Each number is 50 + 10 x the weight over its row's rms, rounded and kept within 0 to 99. Layers, rows and columns count from 0. The size before them is the row's rms in percent of the matrix's.

# layer 8 attention key, 320x320, rms 0.113, rows 62-63, columns 160-319
121:48 52 45 42 35 26 36 34 42 24 53 35 44 52 51 53 41 53 43 43 53 53 49 45 48 48 46 61 72 59 57 44 56 41 36 46 46 33 58 52 66 70 53 54 31 39 54 51 50 44 35 38 55 42 61 57 33 46 51 57 53 47 38 40 57 45 33 67 40 53 42 46 54 63 40 39 45 65 53 42 38 77 61 56 49 40 56 35 44 39 41 49 44 72 53 34 55 49 39 49 57 55 55 44 38 41 45 40 53 75 37 48 28 48 61 54 52 33 56 50 51 61 63 52 49 53 43 50 55 54 54 48 44 35 38 52 72 46 43 64 50 49 45 57 35 51 35 30 57 54 42 66 29 61 71 55 70 52 43 40
101:39 42 63 48 44 58 49 57 41 49 46 58 41 45 35 47 44 50 60 54 49 51 55 49 57 50 47 57 49 61 46 48 54 64 59 68 39 67 37 64 63 32 59 56 42 61 46 49 52 68 58 63 47 30 51 50 48 26 22 55 42 65 40 67 51 51 50 47 54 49 46 53 44 46 45 47 56 55 41 35 29 44 60 54 47 50 50 68 49 44 30 47 45 33 53 68 65 41 57 35 57 43 46 41 62 32 46 44 31 32 25 54 47 65 50 50 33 56 42 52 70 55 39 38 48 46 51 53 56 60 51 60 41 49 40 46 36 37 27 39 51 34 46 47 70 29 32 58 56 75 35 49 45 33 59 52 55 51 65 49
# layer 8 attention query, 320x320, rms 0.11, rows 63, columns 160-319
097:48 16 37 67 39 53 44 49 51 66 31 60 45 47 55 42 56 54 56 44 48 50 37 56 40 55 49 47 43 60 66 59 49 73 40 40 48 71 64 60 35 47 56 62 43 60 58 65 50 55 52 43 65 53 50 60 37 51 43 61 62 39 60 45 45 64 54 42 59 50 41 41 73 40 53 60 47 50 56 54 47 44 38 43 56 45 68 59 45 56 57 42 56 48 45 42 49 46 45 56 41 52 44 53 29 38 32 61 52 48 54 49 37 49 50 53 33 37 56 63 46 49 41 64 58 59 33 66 45 55 57 46 37 64 67 55 52 45 49 39 46 44 49 36 72 62 48 53 43 60 56 45 43 34 50 48 50 40 47 46
# layer 8 attention value, 320x320, rms 0.134, rows 32-40, columns 160-319
081:41 46 55 52 35 57 53 55 44 54 62 46 37 39 45 39 59 53 49 33 58 51 53 59 42 51 41 40 52 67 49 55 53 63 51 68 65 55 42 42 57 53 46 36 63 44 40 58 55 53 50 57 49 41 13 38 48 36 37 35 45 46 61 49 52 48 41 54 60 43 64 38 54 35 52 54 43 68 56 37 44 40 50 51 55 46 49 59 56 60 42 49 54 50 55 68 48 39 63 35 43 35 63 47 63 68 45 46 69 38 60 42 40 50 62 70 51 52 44 71 54 47 57 44 50 58 60 59 50 50 38 47 52 46 37 52 47 71 53 52 45 39 31 51 59 53 53 55 34 46 59 44 50 37 51 45 37 46 45 44
096:50 66 50 38 58 23 62 60 43 56 71 45 45 66 56 60 46 61 39 49 55 57 38 68 45 45 38 41 42 49 59 48 49 45 45 57 65 53 38 57 29 64 46 54 39 48 45 59 38 49 66 55 56 46 42 48 59 22 42 51 52 49 60 36 37 57 53 43 52 52 65 51 40 49 43 41 51 67 65 35 66 31 48 55 50 40 39 45 50 42 52 47 42 45 54 54 78 49 57 60 65 32 44 45 31 67 52 62 47 55 46 36 56 46 55 48 46 57 40 57 33 66 61 55 44 41 60 49 57 38 35 34 54 43 50 54 39 46 59 57 59 57 43 47 44 24 65 55 57 46 50 66 55 59 52 51 40 49 50 64
085:56 38 62 52 47 41 56 54 42 59 47 55 62 47 44 65 50 53 54 58 72 43 54 40 31 61 62 41 54 67 69 47 52 58 65 61 52 67 53 57 53 43 55 45 51 74 70 54 62 49 61 60 71 50 38 64 67 45 42 47 38 65 49 56 57 58 41 47 50 51 35 56 34 45 58 56 58 52 34 41 54 50 45 59 42 54 37 55 44 29 39 57 54 47 57 58 57 54 38 62 49 60 60 62 47 53 54 51 47 59 47 51 48 33 53 57 43 58 52 40 54 43 37 62 59 47 56 47 51 49 32 60 59 49 49 48 43 50 56 45 39 41 48 52 49 63 55 42 41 67 43 44 42 44 45 61 60 50 44 51
083:54 42 74 52 50 75 61 45 45 47 36 50 51 50 51 43 57 47 62 34 61 57 64 56 49 54 55 32 56 57 59 53 46 44 53 33 37 66 47 45 46 32 51 46 57 59 61 41 50 38 39 42 38 62 52 42 37 69 44 50 51 59 36 46 39 64 31 44 52 55 49 52 33 61 64 46 34 70 54 43 52 41 51 43 31 48 37 64 62 37 60 43 45 51 38 41 38 33 40 55 36 40 53 46 64 54 47 38 50 50 67 68 56 39 42 55 70 55 51 42 62 55 17 35 58 56 33 47 47 46 45 50 47 48 57 59 62 37 53 49 40 45 59 46 43 55 22 42 47 50 40 53 40 55 48 46 43 61 60 38
087:53 39 68 60 48 40 51 32 35 64 55 27 41 37 39 50 51 54 50 20 48 57 43 55 53 43 55 48 45 46 48 55 48 63 64 52 46 62 51 49 35 23 53 53 56 57 48 34 51 50 51 58 69 45 43 52 46 53 49 50 56 50 50 52 43 38 34 60 31 33 60 62 35 57 51 62 47 61 36 49 66 51 51 44 55 42 37 45 64 43 65 60 52 44 57 53 45 43 57 46 53 64 49 71 47 51 64 49 44 57 33 76 34 53 60 30 63 48 44 46 33 37 44 51 56 50 60 49 42 37 67 51 41 34 45 58 52 48 54 46 63 30 57 46 57 70 43 27 59 49 43 53 48 45 52 61 59 46 62 50
078:57 69 45 47 47 57 60 64 60 41 53 45 59 36 42 48 53 51 39 63 42 48 58 38 42 68 50 59 62 40 53 55 48 41 48 55 48 41 54 38 51 50 43 34 47 42 56 54 47 43 74 59 53 43 43 54 59 36 54 60 55 57 51 42 61 48 42 22 64 50 48 39 47 56 66 41 49 47 35 38 63 56 46 46 49 50 54 41 52 33 49 33 61 79 56 49 69 37 48 59 64 59 42 61 40 34 68 75 57 40 57 52 40 57 38 54 56 57 49 49 67 68 47 51 45 47 49 31 54 39 28 33 49 58 53 33 59 61 62 41 50 45 36 41 40 65 59 52 45 53 53 61 57 42 52 44 51 50 40 54
083:47 49 45 47 34 59 48 45 47 53 38 52 52 62 75 40 52 67 51 44 35 57 56 35 45 47 61 59 61 44 46 31 52 46 62 45 39 45 48 51 49 38 44 67 37 44 54 49 37 55 29 45 45 48 62 51 23 63 51 60 54 44 32 41 67 48 55 51 46 65 49 45 49 34 71 47 58 50 52 64 57 61 30 51 52 70 50 69 37 49 45 43 46 67 46 36 27 44 46 49 54 55 48 46 61 40 26 40 45 48 47 70 68 34 46 49 43 63 56 45 34 47 41 46 51 67 51 63 48 67 57 54 57 59 53 52 52 49 33 61 42 46 53 45 41 69 36 39 44 64 45 36 37 36 51 50 57 59 75 48
078:66 65 57 58 39 68 29 38 55 46 45 54 39 52 37 65 44 35 68 60 52 51 66 39 26 45 34 57 61 65 48 55 63 43 47 53 40 57 66 38 59 41 65 45 62 45 39 45 36 56 43 47 46 46 47 38 42 64 49 39 51 61 43 48 50 52 44 39 56 35 53 38 45 37 62 34 53 38 45 33 41 62 74 63 54 50 53 66 58 54 50 38 54 48 46 63 64 34 64 59 45 58 56 49 49 48 52 43 47 73 64 57 45 47 51 49 64 65 61 28 42 38 37 60 63 31 54 59 68 39 48 53 52 48 64 58 46 39 40 51 47 56 47 49 46 67 52 53 60 47 45 48 53 50 63 41 53 49 46 50
086:44 49 65 40 63 56 52 46 53 38 45 59 39 46 41 38 38 59 55 49 19 49 54 40 36 70 51 52 51 46 46 66 69 59 48 46 54 37 53 58 59 59 55 56 39 36 52 70 34 48 41 70 46 50 46 64 40 59 55 33 47 45 46 60 55 47 48 38 44 51 64 55 51 39 43 35 46 43 61 45 52 56 50 46 17 63 34 61 35 55 58 39 56 54 39 54 62 56 62 51 75 44 48 50 42 60 47 52 59 52 55 43 40 39 42 48 50 39 61 50 54 75 65 49 54 42 56 48 52 51 48 57 49 68 48 49 40 60 62 53 50 52 37 39 43 50 64 45 54 67 46 58 49 52 42 33 49 55 49 55
# layer 8 attention output (transposed), 320x320, rms 0.12, rows 32-39, columns 160-319
089:55 53 64 51 56 59 60 37 55 48 49 62 62 54 51 43 57 45 59 48 31 31 54 66 59 59 70 48 45 42 42 50 49 48 43 67 42 46 54 49 37 48 52 48 45 56 61 69 56 45 55 36 47 52 54 54 52 34 52 29 30 47 67 60 64 41 38 47 33 31 45 37 48 47 42 51 63 71 30 28 40 59 55 47 57 48 48 67 36 55 37 58 49 57 62 55 53 54 49 61 65 65 52 50 64 57 35 24 64 76 56 51 30 66 41 47 52 54 55 49 44 53 57 67 47 61 54 73 46 47 56 40 62 51 62 40 49 53 31 48 44 44 44 47 49 54 52 56 42 42 72 47 68 40 57 53 55 48 47 43
096:52 39 46 50 37 56 35 67 58 39 50 47 46 42 40 50 67 46 40 44 45 38 59 44 57 35 58 41 45 65 45 59 54 44 38 42 47 47 51 40 56 64 47 48 46 58 39 36 37 64 50 47 52 64 63 76 61 60 53 64 41 54 61 43 58 44 52 21 49 52 38 37 37 67 54 45 50 43 49 50 58 48 58 44 57 42 45 59 38 49 54 46 46 62 54 41 66 63 34 54 70 63 45 38 52 50 53 39 51 56 42 56 53 51 49 43 37 62 62 58 60 54 60 52 38 59 43 58 40 62 38 41 64 48 56 53 84 40 47 27 30 39 52 65 39 41 60 46 64 57 64 64 62 60 46 52 44 63 57 52
090:59 56 37 61 48 33 51 36 47 63 69 49 44 37 75 53 52 46 48 48 49 56 57 40 51 33 62 49 42 52 46 39 60 54 57 88 37 55 51 53 43 36 48 46 52 51 32 57 54 41 52 49 48 44 50 42 68 35 56 49 52 44 64 44 54 54 49 36 57 43 34 54 38 52 53 46 57 51 50 57 48 41 50 55 45 47 41 48 63 46 49 30 44 79 59 39 35 54 53 53 58 63 39 45 42 53 74 48 40 54 66 77 61 58 51 60 65 56 47 33 52 54 55 65 67 53 44 50 40 47 37 40 61 48 49 44 35 47 46 56 60 41 65 37 65 41 68 40 31 54 61 34 52 46 51 46 44 46 48 49
090:48 41 55 39 47 52 43 49 69 57 55 46 47 61 52 56 62 43 51 43 57 46 54 46 46 64 53 56 57 60 46 45 45 52 56 65 49 62 47 58 38 59 48 37 55 40 41 38 68 44 36 60 49 41 65 52 46 48 62 56 50 41 31 63 43 46 40 53 41 49 67 30 50 53 57 49 40 43 46 64 47 64 34 56 57 38 26 44 44 55 45 65 31 46 55 58 53 63 54 48 30 44 44 34 63 64 70 58 61 64 41 42 56 55 59 40 41 41 46 62 34 55 47 53 49 58 39 47 57 46 50 45 39 49 47 47 51 43 59 50 43 49 46 53 39 32 49 48 62 52 50 46 49 56 54 63 53 41 58 50
092:57 54 50 55 42 46 47 58 50 52 64 31 47 42 44 57 62 52 29 50 52 50 30 47 58 63 54 64 45 59 57 21 54 56 59 68 44 49 51 37 30 41 45 46 51 70 31 40 43 50 39 59 30 56 51 50 37 52 46 45 45 56 49 66 59 38 49 72 38 41 53 62 57 32 53 48 56 39 54 45 49 41 33 56 36 50 47 36 55 32 38 65 29 43 44 54 45 49 52 37 48 70 56 52 44 45 53 35 60 75 55 51 48 46 58 59 59 56 56 34 61 48 44 21 69 47 22 50 42 28 58 61 59 58 49 43 41 62 52 49 54 58 50 65 50 40 64 50 53 56 46 41 63 46 43 67 43 56 39 58
086:32 56 64 57 53 53 45 36 57 49 56 36 37 46 81 54 47 50 55 57 44 56 51 35 59 44 30 59 50 47 46 62 64 60 57 50 60 50 40 69 57 56 45 35 44 47 45 50 52 56 66 61 53 54 45 38 45 51 52 50 53 37 59 47 39 57 41 55 44 66 31 38 37 53 36 54 65 58 52 56 44 62 64 52 40 47 37 46 44 52 54 44 38 56 49 51 54 57 54 50 37 65 64 49 52 42 42 24 59 49 62 47 61 64 51 46 64 56 65 53 45 58 40 44 40 43 62 50 53 73 45 55 51 75 51 64 57 46 49 48 43 59 58 51 74 61 48 52 54 53 54 46 57 52 56 59 58 67 53 54
087:42 60 54 51 47 52 51 60 60 40 51 46 45 57 57 57 44 42 45 47 49 38 47 47 43 29 47 49 47 53 49 56 53 39 55 28 29 62 47 45 54 39 59 32 38 40 64 49 58 53 39 63 60 45 59 40 43 57 50 56 45 37 56 64 34 52 56 54 40 57 44 46 45 55 42 59 56 58 33 67 41 40 52 74 46 44 41 36 55 45 58 60 61 55 39 52 47 33 62 44 22 38 30 70 57 61 51 53 31 26 50 34 44 42 39 52 44 61 56 53 57 62 36 35 30 39 54 24 33 44 56 57 48 17 43 43 51 47 49 58 56 53 57 52 39 62 44 41 55 33 15 53 58 59 40 47 48 39 72 50
088:56 43 63 60 45 21 41 56 48 58 46 51 36 42 54 49 54 41 67 62 55 47 46 58 47 69 55 66 58 56 65 46 43 36 81 62 51 53 61 61 74 60 43 33 46 53 43 55 51 40 62 44 54 33 57 54 54 42 35 51 48 21 52 47 52 45 43 50 61 38 67 58 49 62 55 43 55 53 44 58 49 47 37 48 50 43 61 51 57 56 63 61 29 61 45 74 57 44 68 55 51 55 60 58 41 73 69 58 49 55 54 48 35 41 53 59 52 48 57 39 41 66 42 53 51 53 56 54 36 45 47 63 31 59 59 38 56 54 39 51 56 44 51 49 72 37 36 48 51 26 30 51 68 42 37 49 45 44 68 43